config = dict(
    num_hidden_layers=14,
    hidden_size=160,
    num_attention_heads=2,
    num_key_value_heads=2,
    head_dim=64,
    intermediate_size=640,
    vocab_size=532,
    hidden_act='silu',
    norm='layernorm',
    norm_place='pre',
    norm_eps=1e-05,
    positions='learned',
    qk_norm=True,
    attn_scale=0.174,
    bias='all',
    tie_word_embeddings=True,
    parallel_block=False,
    init='normal',
    init_std_qkv=0.0163,
    init_std_o=0.00308,
    init_std_up=0.0163,
    init_std_down=0.00308,
    optimizer='soap_variant',
    learning_rate=0.00638,
    lr_mult_qkv=0.5,
    beta1=0.95,
    beta2=0.99,
    lr_head=0.00507,
    max_grad_norm=1.0,
    warmup_steps=44,
    schedule='wsd',
    decay_fraction=0.718,
    decay_shape='linear',
    final_lr_fraction=0.1,
    batch_tokens=[32768, 65536, 131072, 262144],
    max_seq_len=768,
    doc_mask=True,
    train_tokens=294700000,
    max_steps=3296,
    dataset='wikipedia_en',
)
Each number is 128 + 32 x the weight over its row's rms, rounded and kept within 0 to 255. Layers, rows and columns count from 0. The size above them is the row's rms in percent of the matrix's.

# layer 3 attention key, 128x160, rms 0.0408, rows 42-61, columns 80-159
size [103  96 101  86  80 105  91  96  97  86  91 102 101  96 105 102 107  99  96  92]
[[117 139 188 147 130  96  77  90 155 145  91 156 125 137 146 122 154  88  84 112 103 116 185 158 110 114 129  84 127 143 122 141 194 129 155 107  74 111 130  94 137 124 142 144 144 136 115 129 178 175 110 122 159 162 198  38 115  88 131  88 163 162 175  72  80  86 156 114 133 195  71 123 134 130 126 139 141  96  96 131]
 [162  83  96 124  97 118 168 102 150 147 134  98 154 164  85 168  85 133 149 194 141 116 148 158  66 195 174 103 140  90 126 117 114  81 138 135 108  71 126 110 164 162 190 111 194 126 185  46 105 143 141 120 147  90  59  90 110 146 114 139 137 107 110 147 105 123 113 151 115 155 120 121  78 101 169 121 167  94 151 137]
 [120 176  92 151 103 162 107 151 120 108 124 108 158  98 134 161 108  98 133  95 185 173 132 107 117  74  87 115 102 172 120 124  99 126 141 104 169 127 169 100 182 116 136 151 137  91 124 118 210 107 137 179 125 148 129 119 145  74 128 134 143  99 136  65 175 137  82 134 166 139 128 105 101 102 177 110 131 161 112 179]
 [202  76 107 158 133 146 154 141 126  92 154 182 141 167 149 143 118 153 138 174 122 112 181 191 140 129 158 156 157 147 149 142 128  80 103 128 100 117  95 171 124 163 138 124  85 105 146 105  70 163 151 173 150 115 135  71 168 172 167 167 143 189 157 163 136 102 135 162 122 127  55 163 130 127 114 113 187 148 145 141]
 [147 158 116 223 111 195 152  79 132 106 131 126 117 135  77 156 182 109 104 111  94 113 160 137  81 133 130 128 100 191 146 124 136  90 149 147 133  97  97  76 153 131 182 125 121 163 154 135 165 178 112 141 169 108  83 129 132  71 116 125 143 174 107  86  75 208 111 123 159  94 100 138 102  80 126 168 153 106 103 137]
 [151  65 152 144 150 126 139  39 148 160 167 132 131 133 103 104 196 134 105 156 111 142 111 121 145 156 139 162 113 119 150  72 137 125 179  85  35  85 154  98 145 147 134 164 150 160 104 104 101 188 156 104 197 137 146 163 107  80 135  98 152 135 143 112  78 121 131 135 176 136 196  99 130 134 104 172 128  97 139 144]
 [191 125 115 124  58 154 133  47  75 124  74  69 123 119 101 151  80 118 104 120 112 117 111  80  78 118  90  78 132 170 115  87 108  97 139 155 111 107 120 155  74  96 178 156 103 148 143 159 117 142 193 134 119  97 114  84 131 122 101 114 132 132 131 153  96 142 109  98 116 142  78 114 128 116 182 107 168 114 121 182]
 [139  89 143 113 109 149  81 143 144  81 155 169  82 146 119 115 157 126 106 184  59 124 115 104 112 164 131  98 113 139 122  54 153  75 188 167 120 141 140 143 135  67 121  97 101 151 179 125 110 149 162  97 139  85 100 162 110 146 139 147 106 180 109  74 154 149  84 105 119  98  72 144  76 106   2  89 128 107 120 109]
 [126 139 164  72  86 129 112  86  88  95 139  99 106 141 140 123  94 110  77 116 148 191 166  93 139 126 157  67 111 150 171 114 156 186 155 124  76 111 183 106 128 115 110 120 214 167 123 167 142 156 139 114 111 108 189 144 141  84 112 103 164 135 115 106 121 115 115 138  94 139 108 109 102 139 151 144 178 154 103 129]
 [164  73 160 147 115 143 145  55 191 124 143 110 138 114  95  98  49  74  97 157 107 153 156 133 133  94 108 198 101  57 124 170  93 125  69 106 136 136 165 119 143 142 136  78 110 131 130 103 127 119 114 170 156 150 161 130 122 162 126 113 117 123  62 129 138 127 128 163 134 164 107 101 116 126 180 109 189 109 120 118]
 [115  87 153 138 143  88  89 149 110 109  86 132 160 179 147 186 178 165 149  70 138 181  74 109 159 107 126 169 132 129 163 141 139 140 162 157  87 131 161 120 128 159 112 162 141 164 237 103  86 156 140  86 116 159 102  99 128 134  75  89 129 158 130 114 218 114 116  97 149  81 141 128 127 150  97 134 110 137 197 142]
 [139 119  82  51 146  49 195  76 158 112 127 175 114 145 115 106 122 155 122 105  95 120 197 111 102 130 141 101 122 110  68 110  93 125 119  47 147 108  60 143  85 202 120 119 151 104 154 110 123 111 136 108 108 153  76 144 134 106 116 120 137 123 127 149 165  83 127 145 140 109  94 114 121  63 113 171  57  94 124 108]
 [ 62 170 164 151 128 128 184 144 141 156  71  60 113 121  99 135 137 127  91  90 117 143 129 184 104 121 143 136  72  66 124 123 109 152 102 105 130 102  99  91 139 143 148  88 142 141  99  59 104  98 152 151 164 156 141 102 129  76 110  90 139  81 124 107 104 138 116 135  61 223 109 127 177  80 180 109 104  98  96  91]
 [188 112 135 144 108 170  50 104 187 136 161 103  46 111 134  84  78 102 118 211 145 148  95 118 141 122 122 155 126  72 132 140 111 105 141 134 126 108 150 137 164  59 124 122 145 160 110  63 149 171 183  79 148 108 137 105 115 115 139  78 115 123 104  90 105 128  94  93 167 113 172 111 114 111 106  54 112 125  89  78]
 [128  66 120  91 122  93 169 148 126  53 154  98 140  63 132 127  97 108 123 197 100  83 105  60 113  76 149  97 158 130 131 131 121  57 108 110  83 152  85 159 119 129 124  97 126 132  68 116 117 141 104 145  85 137  85 114 163 159 146 132  58 159 139 163 152 172  92 113 114 117 103 192 144 123  95 109 103 168 110 159]
 [ 80 133  96  73 137  80 100 106 131 114 133 157  65 119 128 126 137  97  96  94  96  94 101 117 121 144 121 181 101  91 110  90 127 115 150 109 132  74  77 108  73 100 113 104  88 107  79 173  66 157  97 117  72 136 112  94 152 102  68 120  96 100  62 172 112 118 119  88 100 111 118  91 122  93  94 109  96  67  65  57]
 [124 144  92  76  81  99  78 103 107 181 157 138 127  82 146 104  95 119 138 113 128 144 147  68 158  82 161 129 150 152 102 128  85 142 123 128 159 162  57  93  66 121 115 105 128 111  98 154 103 160 105 119  65  63 110 101  88 126 141 138  96  62 163 109 132 131 113 133 129  89 155 157 114 187  61 134  84 153 106 156]
 [ 93 114 112  69 150  81  87 141  56 154 144  66  99 136  91 121  98  93  58  91 152 172  85 178 159  74 175 159 134 153 153 133 106 142 124 114 128 119 145 157 129 180 149  81 133 114 158 101 158  94 137 172 116 162 183  80 143 100 169 124  85  77 144 135 121 118 152  97 112 138 180 117 167 166 169 149  94  56  79 145]
 [132 113 119 124  85 129 106  73 153 158 129 155 140 140 157  96 157 134 135 152 131 160 132 195 169 125  97 160 115 170  94 152 119 153 143  98  53 136 122 162 122 127 133  92 154  71  69 142 147 154  91 117 106 161  62 132  90  79 157 143 102 118 149 133  95 126  95 136 132 106 144 146  90 135 208 130 146 137  60 183]
 [148 104 218 108 157 124 103  57 100 100 183 135 111 135 101  98 120 124 105 128  98 134 111 131  78 105 158 112 119 117  97 155 120 128  77  87 138 161  61  81  81 179 130  87  62  86  95 104  80 125 105 111 153 140 193  82 135 149 148 109 130 150 104 120  85 161 149 142 125  89 117  99 151 135 148 161 118 110 134 153]]
# layer 3 attention query, 128x160, rms 0.0438, rows 43-62, columns 80-159
size [116 107 102  83 100 112  84 119  89  77 101 106 111 101 117 103 100 109  86  98]
[[101 149 133 148 120  97 163 107 158 155 197 169  89 170 131 101  97 136 144 128 164 153 123 164 104 143 153 122 115  88 215 161 157  82 110 146  99  94 166 118 145 160 137 143 140 101 125 136 127 165 151 139 165 146  43 137 132 141 182 140  74 141 131 156  84 169 122 173 122  73 170 127 153 203 123 103 123 100  79 126]
 [174 130 112 172 161 135 105 161 137 170 112  58 151 110 154  81 107 143  89 169 104 126 184 108 134  94 127 153 134 101 132 127 134 234 142 152 152 141 126 120  93 100 133 122 174 137 137  83 147 135 162 166 125  83 143  61 101  88  93 153 132  40 116  83 170 102  93 157 137 115 124 171  84 121 168 108 177 114 139  95]
 [138  89  91 126  89 148 142 191 118 100 157 176 112 181 100 183  78 125 151  79 138 118  81 136 132 179 155 120  96 121 129 141 148  48 110 159  83  54 116 115 156 135 166 149  92  79 120 135 100 155 126 128 122 113 127 169 103 177 122  93 161 150 126 152  70 156  89 123  56 153 114 153 174 122 135 145 121 183 129 176]
 [175 100 111 143 130 189 176 115 137 162 101 127 155  36 146 107 146 144 152 133  79  87 105 123 116 125 118 139 116 186 156 149  89 228 126 130 144 104 107 101  86 151 160 118 115 157 116  97 175  89 182 157 108  95 204  97  93 105 119 149 166 133 120 102 133 122 156 151 132 109 179 121 123 123 111 123 165 164 126  89]
 [ 74  99 177  83 128 123 114  57 137 145 113  89 149   0 139 130 172 107 107 134 145 144 163 109 144 130 177 125 163  89 167 163 120 143 151 117 135 124 161  81 151 166 144 163 109  87 102 146 106 115 103 119  82 140 145 156 144  79 173 149 144 164 117 120 126  92 164 124 148 103 193 163 107 166 112 106  94 118 126  94]
 [138 109  91 183  44 161 179 154 153  80 149 172 112 154 145 171  84 150 173 119 103 131  92 124 115 160 115 120 109 134 163 156 148  93  84 116 119 101  96 184 133 125 118 119  66  78 136 177  98 132 160 167 112 145 104 125 143 181 164 135 137 218  99 170  98 151  98 141  82 157  93 154 188 111 164 119 163 139 126 180]
 [161 128  95 140 110  69 168  91  83  55 159 199  89 131 106 143 102 120 209 164 104 142 103  88  69 174 124 133 114 146 161 127 129  85  92  87 102 155 154 143 140  46 120  93 138 130 121 164  98 135 104 115 121 119  79 158 158 182 127 118  78 168 130 131 155 126 161 109  78 169 155 106 206 130 102 175 119 151 139 159]
 [106 167 137 147 142 152 111 130 176  92 160 168 130 167 121 122  67 125  64  96 115  99 157 123  60 111 162  92  58 121 170 130 137  69  96 151 119 114 159 160 169 140 148 144 124 104 131 148 100 111  86 144 113 103 134 147 101 162 135 123 113 233 104 143  92  92 125  74 111 116 103 145 133 115 176 173 169 110 115 146]
 [115  78 169 146 130 147 103 167 123 177 163 111 116 156 183 108 180  46 155 147 118 154 158 104  94 138  94 141 154  37 128 190 117  84 101  98 154 116 133 108 169  92 134  96 142 198  98 128  88 124 142 141 170 126 156 116 136 111 156 123 149 135 171  84 115 110 102 140 204 191 149 103 157 137 189 117 116 159 202 171]
 [145 142 164 143 148 183 153 180 197 134  91 104 147 137  98 162 156 160 141 129 128 194 118 118 119 134 126 128  98  87 178 116 185 121 179 148 114 126 131 151 127 159 119 135 172 106 155 129  41 140 115 115 109 129 101 139 151 110 166 107 139 133 115 140 132  81  41 142 151  65 173 104 172 174 153 140 123 147 105 162]
 [ 75  98 121  72  62 159 153  96 168 126  85  62 159  87 126 129 229 178 110 136 141 103 122 103 160 172 129 125 163 149 104 126 120 193 135 104 113 144 100 125  75 149  43 137 143 118 130 129  93 137 142 141 101 122 154 126  68 166 123  99 157 146 142 164 107 154 134 167 142 102 134 114 102 105 144 122 138 116 134 113]
 [115 138 143 123 160 125 179 159 132 124 128 130 175 165 101 120 124 166 133  82 168  78 163 149 131 105 113 118 137 101 213  56 132  78  57 160 130 104 150  97 132 126 126 157  91 115  84 126 122 112 129 135 130 142 116 143 170 180 121 144  75 161 112 175 166 111 152 152  92 127 127 186 112 105 105 143 129 105 118 176]
 [175 132 110 186 157 111  97  80 144 172 158 115 142 111 120  74 120 121 101 205 115 172 117 117 104 127 158 130 128 111 153 176 148 116 163 138 151 143 157  96 176 166 130 179 189 153 135 103 164 165 117 105 170  82 147 124 133  63 131 170 106 107 116 121 111 132 162 100 157 127 184  89 155 197 149 111 107  89  84  53]
 [ 99 138 128  85 146 157 192 142 106 132 174 168 147 110 199 103 136 120 106 163 167 118  65 151 138 166 121 139 170 154 102 120 178 139 117  92 115  98 105 133 130 114 150 101 132 140 159 138 122 104  95 134  80 139  96 123 123 116 143 114 143 178 150 149 150 141  97  69 115 154 103 152 146  76 148 124 147 156 122 120]
 [129 168 148 112  88 148 145 140 130  77 146 200 113 156 124 168 148 172 193 119 137  82 106 140 162 153 135 144  91 168 149  73 154  72 111 176 105 103  89 133 149  97 169 132  97 106  81 185  44 143 142 112 104 190 112 134 161 198 144  94 140 235 122 184 124 137 109 133 116 150  73 114 167  98 135 134 187 151 143 195]
 [ 62 168 178 154 129  98  94  91 184 160 100  90 133 100 132 109 161 118  79 112 141 162  86 136 140 186 157 110 147 178 122 144 137  77 101  87 137 127 120  65 131 105 120 165 104 115 154 115 111 118  72 147 125 117  68 129  54  99 159 104 182  69 129  91 117 144 140 130  87 150 118 103 173  95 144 100 102  59 151  77]
 [145 164  95 131 161 130  66 148 155 185 127  73 134 158 141 117  98  80  72 186 108 183 174 112 134 143 113 147 140 106 152 182 116 176 108 145 161 147 128 110 135 119 157 149 161 167 125 121 131 140 150 127 187 106 193 102 135 100 132 137 140  96 169  93 199 119 151 129 188 188 135 136 116 193 163 114  79 124 113 133]
 [146 163 100  99 112 142  95 136 122 129 138 103 137  58 115 133  90  92  88 132 112 162 128  92 115 118  95  87 100 137  79 178  98 198 146 117 160 117 142 130 148 146  87 139 161 133  89  93 151 138  84 120 147 105 148  76 135 129 121 105 122 102 164 154  92  98 105 146 140 194 105 130 154 186 166 114 130 107 116 108]
 [ 68  78 120 140 136 123 109 144 183 141 118 151 104 140 190  82 142  54 152 121 115 124 139  78 150 157  97 144 166 119 153 158 124 151 122  87 185 115 120  47 121 117 178 107 153 152 148  71 127 175 128 176 143 147 185  92 114 110 136 104 179 114 149 112 111  88 132 151 162 123 165 175 113 147 156 116  89  77 216  79]
 [124 124 126  82 175 120 177 164 114  79 159 169  94 131 113 209 126 138 127 157 160 105 144 159 166 131 139 142 150 136 104  76 107 105  51 157 133 115 102 158 145 114  82 119 129 128 174 146 154 102 134 164  75 180 103 129 176 207 122  86 102 187 105 202 100 179 160 121  82 118 119 140 119 107  82 126 163 161 134 199]]